config.toml
n_kv_head = 6
vocab_size = 4096
rope_base = 10000.0
rope_fraction = 0.75
qk_norm = false
tie_embeddings = true
lr_head = 0.00476
decay_shape = "linear"
steps = 9557
Each number is 200 + 20 x the weight over its row's rms, rounded and kept within 0 to 999. Layers, rows and columns count from 0. The size before them is the row's rms in percent of the matrix's.

# layer 4 attention query, 384x384, rms 0.041, rows 0-63, columns 240-287
117,170,188,222,248,213,209,198,203,184,209,163,195,178,201,189,186,173,223,242,213,225,175,191,188,212,197,201,175,218,223,223,200,184,222,184,219,232,186,225,176,207,183,148,218,218,199,173,214
195,156,196,230,248,220,221,176,207,177,213,171,195,168,196,214,197,193,222,205,190,237,162,193,179,203,202,215,182,229,237,239,205,189,248,202,232,247,193,226,188,216,166,147,223,189,188,188,222
137,184,186,228,235,204,204,198,194,161,225,182,189,173,211,187,203,188,213,210,198,252,172,190,182,197,211,210,186,215,221,235,190,184,248,209,221,226,213,218,194,212,161,153,227,187,178,171,211
065,178,186,235,217,214,230,171,192,159,216,178,161,206,208,223,212,208,199,197,208,211,163,191,181,189,232,252,201,209,221,244,194,202,259,197,231,191,205,192,222,208,182,182,219,177,181,188,213
067,202,207,223,222,217,232,162,204,162,224,174,198,202,215,216,208,199,191,180,190,226,189,227,166,172,236,209,183,200,255,242,201,171,235,211,225,199,209,203,222,255,138,182,183,167,172,195,217
107,207,219,186,169,192,211,203,211,220,197,211,185,236,178,204,197,202,206,184,198,161,222,203,201,196,239,201,222,188,205,196,219,221,177,198,172,164,187,178,231,199,228,247,178,205,201,213,181
083,184,195,222,201,216,220,216,211,213,200,191,199,245,180,186,209,159,220,170,156,201,201,212,169,195,231,167,250,169,231,201,191,215,186,210,183,215,184,219,216,221,208,181,208,194,191,223,192
098,217,180,195,189,192,244,205,205,186,188,209,196,229,219,227,207,225,196,190,192,200,198,206,215,223,184,203,258,196,174,213,204,215,182,199,185,174,201,188,198,165,244,214,195,204,212,195,215
087,191,192,215,223,222,180,192,187,188,216,202,217,167,205,163,196,191,185,228,233,231,185,183,191,217,173,182,205,218,194,197,161,210,209,205,205,197,166,225,169,162,178,192,241,202,201,153,224
075,227,178,241,233,198,223,195,216,228,228,181,241,223,195,208,199,182,162,168,193,191,214,203,193,186,215,211,182,189,213,203,193,218,211,224,199,210,178,203,187,249,189,228,185,178,205,165,196
100,196,220,224,183,213,159,174,214,226,218,179,236,173,212,230,190,204,215,221,173,215,161,210,191,203,172,231,207,187,224,188,163,231,211,216,207,195,205,260,196,184,200,189,209,200,229,198,208
094,193,183,206,186,168,212,213,167,195,184,239,236,159,175,213,185,213,191,186,202,189,193,201,144,190,178,183,211,182,187,217,226,187,164,212,203,224,206,179,190,202,198,206,211,218,187,204,174
091,190,211,222,195,190,175,214,192,183,168,208,181,204,185,214,196,198,201,198,179,202,225,201,192,207,211,211,197,180,222,187,225,180,195,196,145,210,214,201,206,208,229,202,177,216,206,199,170
081,227,228,206,172,187,160,224,209,177,233,237,216,176,196,227,211,199,205,189,227,196,225,180,200,192,212,194,216,207,192,184,181,233,208,168,184,181,179,208,179,156,201,206,206,226,193,168,222
094,210,207,198,192,179,214,240,173,214,216,193,213,215,175,179,199,176,156,197,209,206,254,162,204,232,221,223,240,181,195,180,218,187,219,207,170,192,215,222,187,192,220,206,199,225,222,172,211
095,146,213,223,213,224,220,189,209,185,156,189,199,224,180,168,173,196,192,174,215,208,162,191,192,179,197,174,210,194,214,165,209,210,201,190,223,216,161,203,229,182,211,204,195,182,208,190,217
090,211,204,194,183,187,205,185,197,250,181,237,187,226,191,211,207,187,189,162,211,180,247,214,197,189,221,205,194,181,207,188,228,195,136,184,164,183,187,208,211,196,228,226,168,197,191,192,178
079,194,208,213,213,185,211,192,182,181,173,193,199,207,201,207,184,239,238,209,216,182,184,223,189,175,209,175,196,193,206,178,200,195,227,203,242,186,209,193,176,196,202,197,220,230,201,190,191
091,159,218,238,223,224,208,182,230,210,227,167,186,195,181,201,199,190,207,204,194,220,182,222,182,170,205,214,193,202,220,176,221,234,213,189,211,193,180,199,229,186,174,211,182,226,187,217,168
098,204,254,212,232,195,198,195,197,190,201,178,197,211,199,174,219,198,189,184,251,212,191,186,175,190,190,192,172,211,217,197,205,164,216,191,230,189,206,195,218,198,196,153,192,177,190,201,190
077,210,183,163,193,179,192,240,235,197,187,193,171,206,194,205,194,197,200,182,210,197,221,195,250,204,196,198,210,218,162,203,159,174,204,228,186,190,220,170,165,204,197,199,228,193,194,204,200
091,204,178,220,221,198,190,195,205,213,227,186,192,203,202,184,231,205,198,221,177,225,188,192,202,237,174,211,188,181,198,219,189,214,245,232,226,217,210,234,182,188,163,154,235,166,178,193,230
080,152,198,210,229,183,204,175,228,192,207,208,198,237,180,161,185,196,185,188,213,185,180,196,212,196,207,222,169,211,174,227,222,189,227,197,202,193,206,207,174,216,202,171,206,192,189,212,213
089,177,209,209,195,186,188,168,159,217,177,185,203,196,216,200,189,196,184,164,218,182,190,179,204,184,200,206,182,185,185,190,219,212,181,204,201,179,188,191,235,228,212,224,154,215,186,238,171
060,201,188,170,184,170,197,202,218,194,170,218,200,232,199,187,214,188,198,192,214,188,201,194,191,204,207,191,208,182,167,205,133,198,218,229,224,196,218,195,182,221,184,211,199,209,180,223,201
102,188,168,210,222,215,192,197,223,145,197,178,213,185,201,180,202,201,207,209,186,205,180,208,177,202,187,193,203,237,199,235,177,167,226,209,217,209,209,228,182,203,171,150,239,172,198,189,227
094,204,220,192,219,213,236,207,224,235,194,153,200,199,207,187,211,184,206,219,188,189,199,206,185,196,222,180,183,202,231,201,210,173,216,205,164,229,212,183,180,199,238,193,199,197,174,173,181
093,197,198,186,177,205,230,195,201,216,170,139,170,185,194,204,223,215,206,211,199,206,161,222,209,229,187,206,215,179,227,220,175,183,237,209,200,195,242,206,210,181,203,197,219,195,223,206,206
091,196,223,178,178,217,241,186,208,198,258,174,200,195,170,216,188,234,180,213,180,199,191,204,208,179,184,211,192,203,201,192,216,203,202,160,203,195,217,185,207,224,217,204,178,177,195,199,211
102,226,161,228,212,196,201,200,191,201,235,166,211,209,200,160,222,233,204,182,242,187,164,203,221,210,174,196,169,198,181,204,204,226,183,199,225,148,185,173,203,213,195,186,214,140,179,205,190
150,189,183,210,225,221,206,204,207,164,214,163,200,166,209,180,206,192,207,234,205,223,185,204,201,211,202,206,204,220,201,244,183,202,239,187,218,236,192,223,174,188,182,170,245,191,196,181,230
054,194,171,196,242,193,174,167,163,158,226,204,239,210,187,215,194,206,219,183,243,216,186,215,184,204,178,227,204,194,202,226,200,168,214,198,207,222,165,208,164,196,183,199,215,195,181,198,198
108,191,175,212,228,210,210,190,207,152,171,198,183,182,212,201,182,190,227,230,233,212,195,223,177,213,188,174,218,196,188,213,168,197,213,193,195,269,204,209,177,178,190,169,234,210,216,181,231
077,162,199,230,216,218,187,171,215,180,241,187,235,192,210,226,199,179,232,206,201,194,230,204,207,226,214,191,198,231,242,176,208,185,196,221,177,202,227,199,223,214,182,197,181,231,199,209,220
090,194,209,191,192,208,211,179,250,146,228,224,209,227,196,199,203,235,204,215,174,226,154,221,188,168,165,205,177,159,198,240,191,201,190,205,220,215,214,226,256,206,212,192,215,180,189,214,223
095,196,163,195,194,198,179,190,194,230,236,223,210,170,194,208,174,185,179,219,218,187,230,200,179,202,184,159,243,195,175,218,182,205,190,214,199,215,201,209,186,202,164,206,201,209,185,201,203
089,217,209,195,188,192,166,235,217,222,206,219,196,209,208,197,220,166,170,193,225,203,226,196,199,168,211,216,168,226,195,174,203,215,187,209,189,159,209,191,216,267,182,230,196,209,202,185,196
094,202,181,195,208,231,194,161,197,190,246,164,207,178,216,200,220,247,210,192,179,210,200,207,202,204,206,227,221,187,244,203,203,174,196,212,206,178,239,229,230,206,161,213,203,193,226,181,226
122,245,223,165,157,189,187,214,217,244,202,236,200,234,194,190,204,173,176,191,199,176,225,200,209,186,202,206,183,197,180,173,200,221,177,218,177,185,205,201,205,195,223,251,184,229,181,196,154
085,227,211,188,199,199,197,172,214,258,165,212,212,211,194,247,189,181,222,182,233,181,200,201,202,176,210,190,179,205,194,215,158,222,167,194,199,210,192,172,199,194,231,230,196,217,180,203,143
108,198,200,207,198,190,210,186,203,185,192,174,231,187,213,175,209,215,203,268,200,185,213,207,197,215,190,194,211,162,249,199,197,189,216,202,233,226,230,221,207,184,224,174,202,246,206,226,215
092,181,200,214,218,219,192,191,179,203,174,191,216,222,194,210,221,166,209,185,207,192,190,220,205,170,203,196,198,196,229,201,179,166,197,210,151,197,216,177,215,172,146,167,191,183,207,236,185
094,187,188,208,189,214,171,217,204,186,197,173,216,212,198,176,204,212,200,228,206,214,249,191,195,192,196,204,184,207,196,195,167,171,221,171,258,220,230,167,182,245,204,202,211,218,201,207,188
105,174,195,245,246,185,194,190,195,207,236,183,256,189,205,201,166,167,235,204,191,180,192,188,202,182,218,200,189,158,195,185,209,224,217,185,191,234,170,182,173,211,212,206,201,194,197,170,210
100,175,212,160,194,232,202,184,243,182,186,209,213,207,191,206,196,194,207,212,174,212,196,234,189,235,167,171,229,194,223,202,176,220,198,206,187,196,205,211,209,201,189,197,185,178,209,224,232
091,230,210,158,181,190,232,198,210,190,238,163,169,220,182,159,239,238,211,218,187,200,199,182,201,215,207,220,189,202,180,197,226,198,216,176,219,162,218,174,212,240,174,203,196,196,185,139,210
094,200,184,222,226,187,209,207,208,191,190,183,151,198,204,179,208,229,223,180,183,222,208,201,200,216,224,176,238,185,173,210,238,186,218,191,225,207,216,196,220,220,174,164,213,185,198,188,222
097,179,199,258,224,202,151,178,201,221,195,171,195,200,214,168,185,209,206,195,195,204,210,185,225,200,230,157,214,205,202,215,201,186,219,169,197,205,177,217,210,208,183,190,193,193,199,179,197
097,198,202,184,183,202,206,197,205,222,200,191,178,207,249,235,201,245,202,224,207,200,177,230,228,219,186,219,219,216,226,187,175,206,193,239,194,192,227,250,202,191,164,177,193,204,205,206,213
094,201,173,183,178,203,219,197,151,204,209,214,259,198,181,198,204,183,189,219,220,185,218,148,193,230,182,210,201,224,198,189,190,181,178,236,164,191,194,202,204,207,170,221,179,229,227,211,192
094,210,225,197,196,214,188,190,195,215,192,185,214,202,219,219,238,179,170,211,195,187,204,199,214,209,176,207,158,205,218,223,203,202,199,202,215,206,242,225,202,220,202,141,220,218,178,197,171
093,235,177,184,189,178,191,220,151,187,196,217,218,177,176,197,185,235,173,222,213,198,223,160,253,225,207,222,157,200,199,187,208,182,193,190,198,212,200,190,191,202,173,222,199,222,216,192,151
099,212,175,223,187,217,215,183,214,204,197,215,191,216,227,213,208,239,193,174,241,221,189,193,169,191,212,169,211,196,232,228,207,207,172,211,188,190,191,185,219,206,222,177,216,205,216,169,187
090,239,161,184,219,190,224,187,206,197,196,224,191,203,208,189,222,216,233,199,243,171,211,236,212,197,238,200,191,192,225,231,219,176,210,188,202,216,201,169,225,201,214,178,224,220,203,220,219
093,170,247,250,205,181,219,175,202,207,187,174,216,207,213,203,213,221,210,225,209,188,153,194,156,193,161,228,187,217,218,215,170,192,255,205,222,224,221,230,225,236,241,171,204,204,207,181,188
097,160,182,217,181,204,254,177,172,197,172,198,215,185,174,221,202,197,179,197,225,156,187,185,169,187,167,222,191,180,181,203,160,212,194,224,201,225,191,223,185,202,212,211,209,176,229,198,179
088,214,202,213,202,175,175,210,196,213,159,195,193,217,208,227,204,189,219,207,183,172,189,214,208,187,222,202,184,190,203,206,214,227,210,185,227,222,194,192,193,196,178,222,204,168,199,236,184
093,205,181,189,208,167,182,238,217,170,195,207,224,178,206,190,200,160,196,189,219,184,227,241,193,180,170,184,195,192,203,195,191,210,214,237,206,174,221,195,202,210,186,186,220,200,197,231,194
097,208,197,142,175,208,215,201,198,193,216,197,228,182,217,215,209,204,239,209,189,215,177,188,212,224,205,200,200,209,217,206,167,228,214,221,237,194,159,194,206,223,224,210,201,193,188,165,200
097,199,241,204,212,224,222,215,222,186,168,192,186,213,186,176,203,197,190,187,205,202,196,196,172,176,221,208,210,173,191,201,201,211,190,198,194,230,195,166,195,205,266,223,202,207,166,207,208
098,183,180,207,222,219,215,209,200,180,220,235,221,208,163,175,211,180,199,190,190,216,221,162,175,181,222,219,195,199,182,211,221,185,169,201,183,197,200,174,216,198,170,214,202,208,208,193,194
100,199,182,217,187,219,177,209,199,182,231,216,232,181,203,187,198,156,241,221,220,210,207,208,196,189,198,179,204,178,226,190,230,183,233,189,221,204,217,221,203,218,176,243,201,166,201,175,221
093,202,200,148,204,236,209,217,187,198,216,194,187,179,182,206,229,198,234,195,202,231,220,213,205,182,238,224,209,187,249,194,212,191,224,216,219,191,220,178,213,216,206,185,216,199,199,183,225
097,217,208,200,223,196,193,222,248,220,182,213,170,203,163,199,164,182,181,181,193,165,213,216,184,158,232,198,187,230,195,211,229,219,218,209,210,214,199,180,200,246,194,204,210,219,180,191,182
# layer 4 attention key, 384x384, rms 0.041, rows 0-63, columns 240-287
108,219,196,174,143,203,187,186,195,223,203,236,208,231,188,208,213,210,200,161,209,173,200,186,210,195,224,178,214,193,184,183,201,220,168,201,201,160,218,159,218,190,227,240,156,191,192,211,175
188,163,186,220,248,210,233,205,213,172,219,162,190,173,213,187,199,206,211,245,196,238,165,208,204,218,202,201,204,216,196,229,188,201,235,192,212,266,198,214,178,189,187,167,239,197,206,191,236
097,162,189,218,252,210,238,207,191,185,208,170,190,178,192,199,202,224,201,226,199,246,171,212,213,220,221,195,224,218,199,222,169,202,208,183,197,240,191,203,194,181,180,158,241,192,216,185,222
097,188,185,205,246,206,205,209,207,184,220,152,176,173,194,197,197,195,175,226,198,233,196,196,190,231,174,217,199,199,212,217,186,192,215,188,185,239,196,239,171,210,193,170,243,204,213,181,222
094,172,195,194,256,211,210,212,201,163,230,175,203,177,231,187,201,177,184,236,202,242,193,199,202,232,163,218,216,205,199,214,192,190,225,201,202,239,184,245,182,197,198,174,241,206,187,175,229
086,214,199,203,147,182,181,188,190,233,168,243,187,215,194,205,202,184,205,166,199,165,207,171,209,185,208,190,183,186,199,187,221,206,181,199,197,136,225,190,211,191,196,246,166,197,193,221,170
086,194,222,199,204,161,209,160,199,199,174,201,207,210,175,184,186,203,185,226,187,197,226,186,193,198,212,175,205,211,223,234,252,203,217,190,196,203,225,172,208,226,173,234,187,205,214,216,219
096,232,209,198,175,211,204,211,182,213,197,175,229,210,172,205,236,192,234,185,207,154,208,187,219,152,226,229,203,169,205,214,221,173,194,201,209,205,178,195,212,233,182,198,211,187,200,211,222
083,191,199,205,256,196,220,220,187,176,207,161,174,182,200,198,210,226,196,212,210,234,184,223,208,219,176,208,176,205,208,206,185,171,212,198,188,232,179,241,203,189,203,160,252,221,208,201,222
092,179,228,191,257,188,202,208,230,198,201,190,177,163,204,201,155,203,221,238,180,177,195,205,181,207,186,185,199,202,192,191,202,211,223,194,208,229,193,209,212,236,176,177,232,210,211,197,197
099,198,200,210,249,174,175,200,239,223,212,182,180,190,219,214,186,164,220,200,192,191,243,209,205,212,204,199,196,221,188,183,212,211,218,203,211,179,185,214,237,254,171,180,224,212,199,206,205
089,198,176,206,156,219,243,147,179,197,188,210,206,186,218,225,214,194,180,199,216,216,159,220,187,175,197,198,229,170,203,209,198,207,205,237,205,234,224,178,177,182,198,226,218,185,178,218,185
083,190,211,193,180,194,183,143,214,226,178,196,174,219,209,208,200,176,208,189,259,190,204,194,243,194,228,172,174,157,189,220,225,215,209,195,196,191,205,192,212,199,200,191,201,219,205,218,199
083,198,204,175,219,187,163,191,166,188,214,195,184,182,216,193,193,188,198,180,183,213,203,195,201,207,190,195,214,175,212,171,199,184,218,205,191,212,209,206,197,197,229,163,237,217,198,189,216
090,208,216,189,215,194,201,144,227,211,189,211,176,190,170,187,205,233,216,183,177,198,214,215,225,218,196,160,200,174,196,161,187,190,201,174,220,222,194,190,212,191,221,203,219,193,209,210,190
095,215,189,201,161,187,184,190,195,184,201,215,211,208,207,203,225,245,181,237,183,221,176,185,217,172,264,206,191,218,238,236,202,187,215,205,187,184,195,206,208,192,187,250,158,230,215,218,203
073,191,233,205,122,187,188,187,206,198,185,223,205,197,213,213,171,187,214,189,170,171,189,191,184,166,216,196,171,190,198,173,207,231,186,193,210,148,223,187,220,185,189,221,178,214,189,204,181
118,198,180,178,195,213,213,216,211,171,208,183,190,153,217,211,198,183,229,222,232,209,184,222,191,226,207,223,223,198,188,231,153,188,230,216,186,224,203,219,199,202,174,166,220,218,206,186,207
089,218,199,185,188,160,221,215,187,176,211,220,197,197,232,189,158,210,168,194,216,198,230,199,198,166,250,184,176,180,187,198,159,212,217,181,194,187,205,191,187,212,184,230,182,200,246,211,221
096,185,203,197,212,222,175,195,220,183,187,196,211,215,211,200,195,224,199,229,178,231,220,213,189,157,246,227,183,204,199,171,229,198,223,177,183,196,197,165,171,179,201,217,212,207,229,206,205
130,199,183,241,230,219,215,207,192,167,201,177,206,177,192,186,217,210,198,218,208,227,174,202,209,212,177,210,216,201,206,227,168,186,219,209,163,240,175,241,189,180,180,163,212,207,178,168,220
060,191,204,219,246,179,253,228,200,168,207,163,201,181,186,184,214,166,211,218,173,212,194,218,196,211,181,231,184,195,173,202,196,207,186,226,199,234,194,218,167,185,230,187,229,196,222,174,206
128,244,200,180,144,212,190,212,179,219,187,217,197,226,198,216,238,200,197,193,190,171,199,205,229,192,210,215,219,194,191,175,192,194,186,210,177,160,202,193,224,186,194,229,160,199,206,202,171
067,192,210,215,184,224,185,210,201,212,180,209,188,201,208,222,175,201,174,230,197,162,217,195,171,211,203,183,195,199,190,178,207,224,210,217,181,164,203,212,179,185,167,215,141,208,183,194,212
152,169,189,206,230,202,225,192,196,167,210,167,206,175,193,177,216,208,205,235,214,235,190,208,198,231,187,177,200,208,194,225,180,198,221,185,216,267,199,220,190,189,185,140,243,192,216,179,225
055,195,180,198,248,203,205,212,198,184,205,174,207,184,194,200,169,231,198,236,223,228,187,235,200,183,192,209,216,201,217,202,171,187,216,186,186,215,175,191,165,215,203,159,201,197,187,203,215
089,209,205,159,240,189,239,198,171,172,212,173,199,208,199,199,177,187,221,196,236,233,181,205,225,198,202,207,212,224,199,216,205,196,193,256,205,242,205,198,188,198,166,208,210,182,230,234,153
095,213,208,201,165,195,225,229,162,194,225,216,196,218,195,213,244,199,175,205,185,196,229,178,219,194,196,223,217,190,193,209,204,207,167,239,201,197,184,198,231,185,227,229,192,226,211,188,189
095,199,222,208,215,188,216,252,198,199,205,184,213,182,197,185,156,192,193,231,210,197,212,210,169,213,159,217,179,202,199,185,160,190,176,209,224,197,210,207,201,218,186,207,200,185,171,165,222
093,185,191,227,237,187,192,257,243,191,182,165,206,213,182,191,208,219,217,234,137,182,248,199,195,234,170,215,206,228,195,185,187,193,201,177,215,212,202,212,189,195,189,187,191,190,195,208,214
041,237,236,195,257,194,193,204,201,231,203,216,212,221,193,196,239,205,200,223,200,195,211,255,201,208,162,193,188,215,207,161,171,178,162,210,189,225,182,195,213,201,227,167,219,232,165,176,196
273,225,214,186,172,193,166,196,197,240,196,228,207,235,194,216,203,190,191,171,209,167,222,188,198,173,206,188,195,200,188,162,219,219,169,206,195,147,205,182,228,198,208,234,157,187,183,219,164
058,243,217,181,221,212,169,190,199,205,217,226,212,211,186,212,254,196,178,165,214,158,187,210,230,161,234,215,205,189,200,172,236,218,182,179,180,177,172,173,249,209,228,212,212,198,202,199,180
169,218,200,201,168,182,168,191,208,250,185,223,193,229,195,197,212,191,206,141,231,159,241,191,197,173,226,183,203,184,186,175,204,206,170,198,172,143,206,197,220,224,207,205,174,202,196,202,169
085,194,178,210,173,200,199,222,197,213,221,209,193,210,197,215,220,184,165,177,192,192,194,176,155,179,195,208,198,188,190,203,223,195,207,205,202,154,187,210,223,165,214,192,178,207,216,202,211
101,200,239,188,214,194,211,157,175,165,209,233,240,210,206,206,206,166,192,161,212,178,177,231,171,191,201,190,187,202,205,175,189,204,195,219,220,206,223,202,216,161,219,177,215,185,214,213,172
114,140,191,196,243,195,204,179,198,173,183,188,190,171,209,194,185,207,207,223,173,234,186,204,196,224,204,187,205,239,198,231,178,205,243,185,208,254,204,210,170,191,184,177,233,201,204,204,218
075,206,221,182,216,204,201,186,204,225,206,195,194,211,195,222,230,197,198,191,179,217,218,243,201,192,181,191,175,216,206,185,199,189,218,203,180,149,171,208,213,283,207,240,220,170,189,193,215
095,178,184,218,201,202,240,180,188,164,213,173,188,163,210,187,172,203,212,231,174,224,155,203,187,231,196,192,202,201,211,249,202,196,230,189,211,249,191,225,186,189,187,172,219,206,204,202,241
129,157,196,233,223,225,212,202,202,163,217,169,208,175,218,198,195,208,198,250,182,218,162,197,179,201,188,230,202,207,202,226,206,203,226,217,187,239,187,236,181,219,174,174,237,191,194,208,225
104,215,195,172,181,185,232,194,207,211,211,217,171,216,175,224,178,194,206,189,209,203,207,212,211,179,199,165,196,191,205,186,222,217,151,215,214,186,206,163,206,199,207,207,193,185,203,211,178
096,211,196,212,197,206,217,227,216,221,214,222,236,201,161,186,203,189,194,192,248,193,207,191,221,172,237,232,243,181,216,198,210,189,199,166,197,175,157,222,228,237,208,211,180,178,190,211,192
093,160,214,170,222,182,207,194,222,200,201,221,176,208,185,217,184,182,197,207,230,194,201,185,188,193,204,154,179,207,196,228,200,173,214,192,190,222,175,218,198,183,169,174,206,209,193,195,215
107,225,204,179,195,205,158,197,199,231,176,212,195,229,208,195,235,187,203,177,182,176,219,189,207,220,212,194,218,216,197,198,196,233,193,212,180,178,191,190,201,213,183,228,167,195,209,226,176
099,226,212,222,203,189,206,199,203,218,218,222,205,204,220,197,234,202,195,196,212,174,200,196,227,180,249,199,214,182,170,187,238,192,190,153,197,169,192,221,231,216,203,183,181,206,199,190,231
090,197,170,198,203,186,221,210,227,189,148,162,236,186,194,214,185,208,207,247,186,228,222,196,193,204,206,161,201,210,219,202,167,171,190,179,212,254,221,233,199,202,199,224,161,182,185,199,198
095,227,189,184,181,206,205,203,210,212,193,226,223,226,175,199,203,211,191,187,192,179,215,188,211,195,186,200,205,183,213,205,196,176,167,211,215,176,211,175,214,193,227,249,179,201,194,197,166
101,219,234,171,189,171,201,201,219,205,205,204,173,189,224,215,233,173,210,203,198,170,251,204,185,206,260,200,211,212,212,162,203,173,201,202,190,173,175,197,216,229,193,203,201,183,208,215,159
099,226,186,182,185,209,221,205,212,177,207,203,205,194,162,210,214,205,174,152,175,196,202,185,196,187,177,213,181,188,207,207,207,215,183,229,177,166,205,212,219,240,203,217,210,192,203,206,208
094,191,188,240,229,227,211,161,218,193,206,193,196,183,184,195,148,193,210,177,220,213,165,223,213,192,177,198,192,198,244,206,175,209,211,189,204,240,175,200,169,200,192,157,212,182,165,210,218
093,180,189,174,209,193,185,203,243,213,186,218,197,219,172,205,144,181,202,201,213,204,208,197,197,194,180,180,202,197,186,220,215,177,194,200,217,178,201,218,200,217,178,199,192,211,226,213,227
092,175,219,179,225,204,214,205,231,174,183,187,212,180,222,232,170,202,219,240,218,207,173,200,198,239,210,175,232,186,170,175,184,193,187,224,193,250,201,189,182,213,208,203,233,175,186,176,167
102,169,177,190,182,188,172,196,194,203,221,241,185,201,161,196,225,189,195,195,211,225,185,188,223,201,194,202,205,215,198,188,198,204,222,240,208,208,193,200,181,218,204,215,199,173,178,221,241
090,212,189,192,158,237,209,218,195,192,228,217,196,227,163,197,218,170,173,189,179,244,184,178,189,179,174,215,204,171,219,180,202,181,164,214,179,196,185,174,200,200,204,248,184,202,183,193,218
096,200,197,145,185,183,169,188,208,211,200,219,194,214,210,215,176,183,210,180,198,193,195,207,199,169,223,179,184,186,178,146,239,204,196,219,171,158,217,181,222,185,189,235,211,206,205,199,196
097,199,200,193,179,229,188,231,201,203,222,231,217,203,205,210,173,195,188,197,206,177,146,198,170,188,175,195,234,198,205,185,186,204,187,242,166,183,214,191,192,158,207,203,194,203,195,186,188
086,196,214,191,177,161,217,221,187,172,189,187,210,243,201,186,201,210,186,207,198,172,190,196,180,204,211,218,243,223,176,224,203,207,172,214,153,205,212,173,188,211,205,229,210,213,200,186,192
093,195,204,228,187,225,167,195,204,192,169,179,228,208,182,197,227,216,191,212,225,199,211,203,235,175,246,216,208,164,210,192,175,217,202,157,215,223,191,225,197,171,233,200,210,193,238,190,223
097,212,204,206,196,197,199,206,138,203,222,201,200,188,240,207,208,193,206,207,199,175,215,194,170,198,197,193,220,230,218,194,195,197,208,212,183,192,228,229,156,195,166,221,166,194,205,149,195
097,190,185,205,196,208,208,221,161,200,228,173,173,184,202,164,172,225,187,201,186,218,161,160,229,198,174,221,196,193,222,190,249,206,190,171,179,183,187,164,176,161,170,212,160,214,228,216,229
097,205,189,218,205,219,165,187,228,193,189,190,211,179,193,186,170,198,202,190,188,223,182,208,200,211,218,184,184,197,232,202,204,176,217,160,190,222,179,196,202,188,209,199,195,204,211,211,216
100,208,244,223,185,184,168,197,203,207,178,197,188,209,239,218,219,167,189,214,217,201,249,230,198,221,217,191,172,238,155,220,180,232,191,190,200,164,208,190,206,191,246,197,188,227,212,197,193
094,186,224,184,190,205,203,221,212,219,180,187,170,195,209,225,217,198,202,217,208,230,206,241,185,196,193,203,217,223,205,204,173,198,191,188,186,178,184,222,208,163,185,208,199,217,194,229,182
094,197,176,206,205,192,218,158,171,193,193,215,205,199,234,157,225,208,195,197,177,188,185,164,199,232,168,191,224,202,178,187,199,216,211,209,171,234,222,209,176,182,204,207,215,202,198,202,197
# layer 4 attention value, 384x384, rms 0.0337, rows 0-8, columns 240-287
097,203,187,203,191,210,234,186,171,168,225,168,176,201,234,194,225,185,210,217,208,198,185,208,179,194,199,183,200,194,175,204,213,192,172,193,228,206,162,184,208,188,196,191,197,170,218,212,223
096,197,150,204,204,211,166,227,174,211,170,193,204,211,221,228,196,159,193,198,233,194,199,158,214,177,207,197,218,193,216,210,180,207,215,204,173,201,223,219,173,229,217,183,169,255,191,190,177
101,210,205,183,226,214,224,193,216,189,189,213,157,213,212,196,194,178,210,212,211,168,183,187,227,209,216,178,178,193,197,199,172,198,200,237,187,189,177,187,190,226,203,208,203,176,253,198,209
097,239,169,181,205,209,214,196,183,188,170,186,216,190,200,194,161,196,187,185,176,213,188,149,214,190,227,166,199,202,184,184,187,193,196,210,233,208,202,193,216,217,213,170,184,233,206,187,170
108,207,218,178,221,171,198,206,193,172,184,206,243,143,210,233,189,190,192,187,219,218,198,214,197,200,178,190,157,209,208,201,171,202,200,218,214,196,191,204,194,199,186,210,187,207,221,236,205
104,235,221,205,204,188,212,163,183,208,225,214,204,188,214,210,154,231,190,222,213,195,164,211,208,207,199,225,213,193,166,215,213,206,204,198,203,207,227,186,162,217,210,241,193,202,183,199,218
110,214,175,229,198,205,200,225,185,188,211,206,206,194,185,209,214,205,188,194,231,196,229,176,182,190,187,243,173,239,172,196,173,145,186,194,201,208,193,177,218,184,185,204,197,165,181,173,230
095,199,204,206,192,179,181,187,192,193,209,197,206,216,171,203,237,164,175,190,223,193,172,192,238,224,219,192,205,182,199,204,189,215,223,156,195,195,217,183,196,194,170,199,204,213,208,227,191
105,218,188,164,210,170,183,185,136,194,198,222,210,183,248,192,176,211,187,180,228,200,195,189,208,207,181,217,219,181,180,168,171,207,197,211,194,206,225,199,184,161,215,183,191,204,200,171,215
# layer 4 attention output (transposed), 384x384, rms 0.0349, rows 0-7, columns 240-287
100,209,203,174,249,198,218,179,238,193,224,188,209,185,232,202,211,193,178,198,231,218,207,185,204,215,191,220,245,190,183,175,186,200,179,173,190,200,177,211,194,219,193,175,203,193,222,214,204
098,225,237,210,242,190,195,201,208,203,212,198,228,194,200,191,239,190,220,178,227,187,206,191,197,183,213,214,198,203,212,225,242,189,178,218,226,241,213,200,167,196,190,175,248,205,178,182,196
101,173,268,202,221,207,189,222,175,193,179,207,237,190,209,219,213,204,182,229,214,247,205,226,209,202,190,147,187,173,204,237,201,185,216,205,196,219,240,196,176,161,208,173,173,190,200,216,200
101,191,224,227,127,208,181,216,211,196,166,186,200,219,208,182,200,157,198,171,206,221,220,182,193,226,184,205,210,220,190,188,209,171,180,192,215,197,195,191,196,194,199,171,184,208,201,211,198
110,197,198,211,208,182,193,201,224,218,154,179,181,181,196,203,195,200,197,232,197,213,154,195,183,204,202,206,157,206,227,218,197,190,221,216,188,199,210,228,183,214,203,195,189,196,194,165,191
105,223,226,211,169,199,190,167,214,193,224,205,203,242,172,233,218,216,165,156,196,226,204,190,204,204,207,177,214,186,212,189,171,208,202,191,221,247,183,190,208,193,198,209,200,229,191,191,187
108,162,198,241,244,206,192,191,191,176,221,168,196,184,195,205,217,163,184,198,199,167,195,206,165,204,184,209,221,241,215,189,182,183,187,219,175,205,197,193,218,199,204,219,211,195,194,194,236
097,220,211,195,261,192,211,223,190,178,239,223,195,178,214,199,176,247,198,203,220,195,230,183,213,183,199,204,254,182,189,234,200,204,185,219,167,171,200,184,173,212,221,201,195,238,204,223,168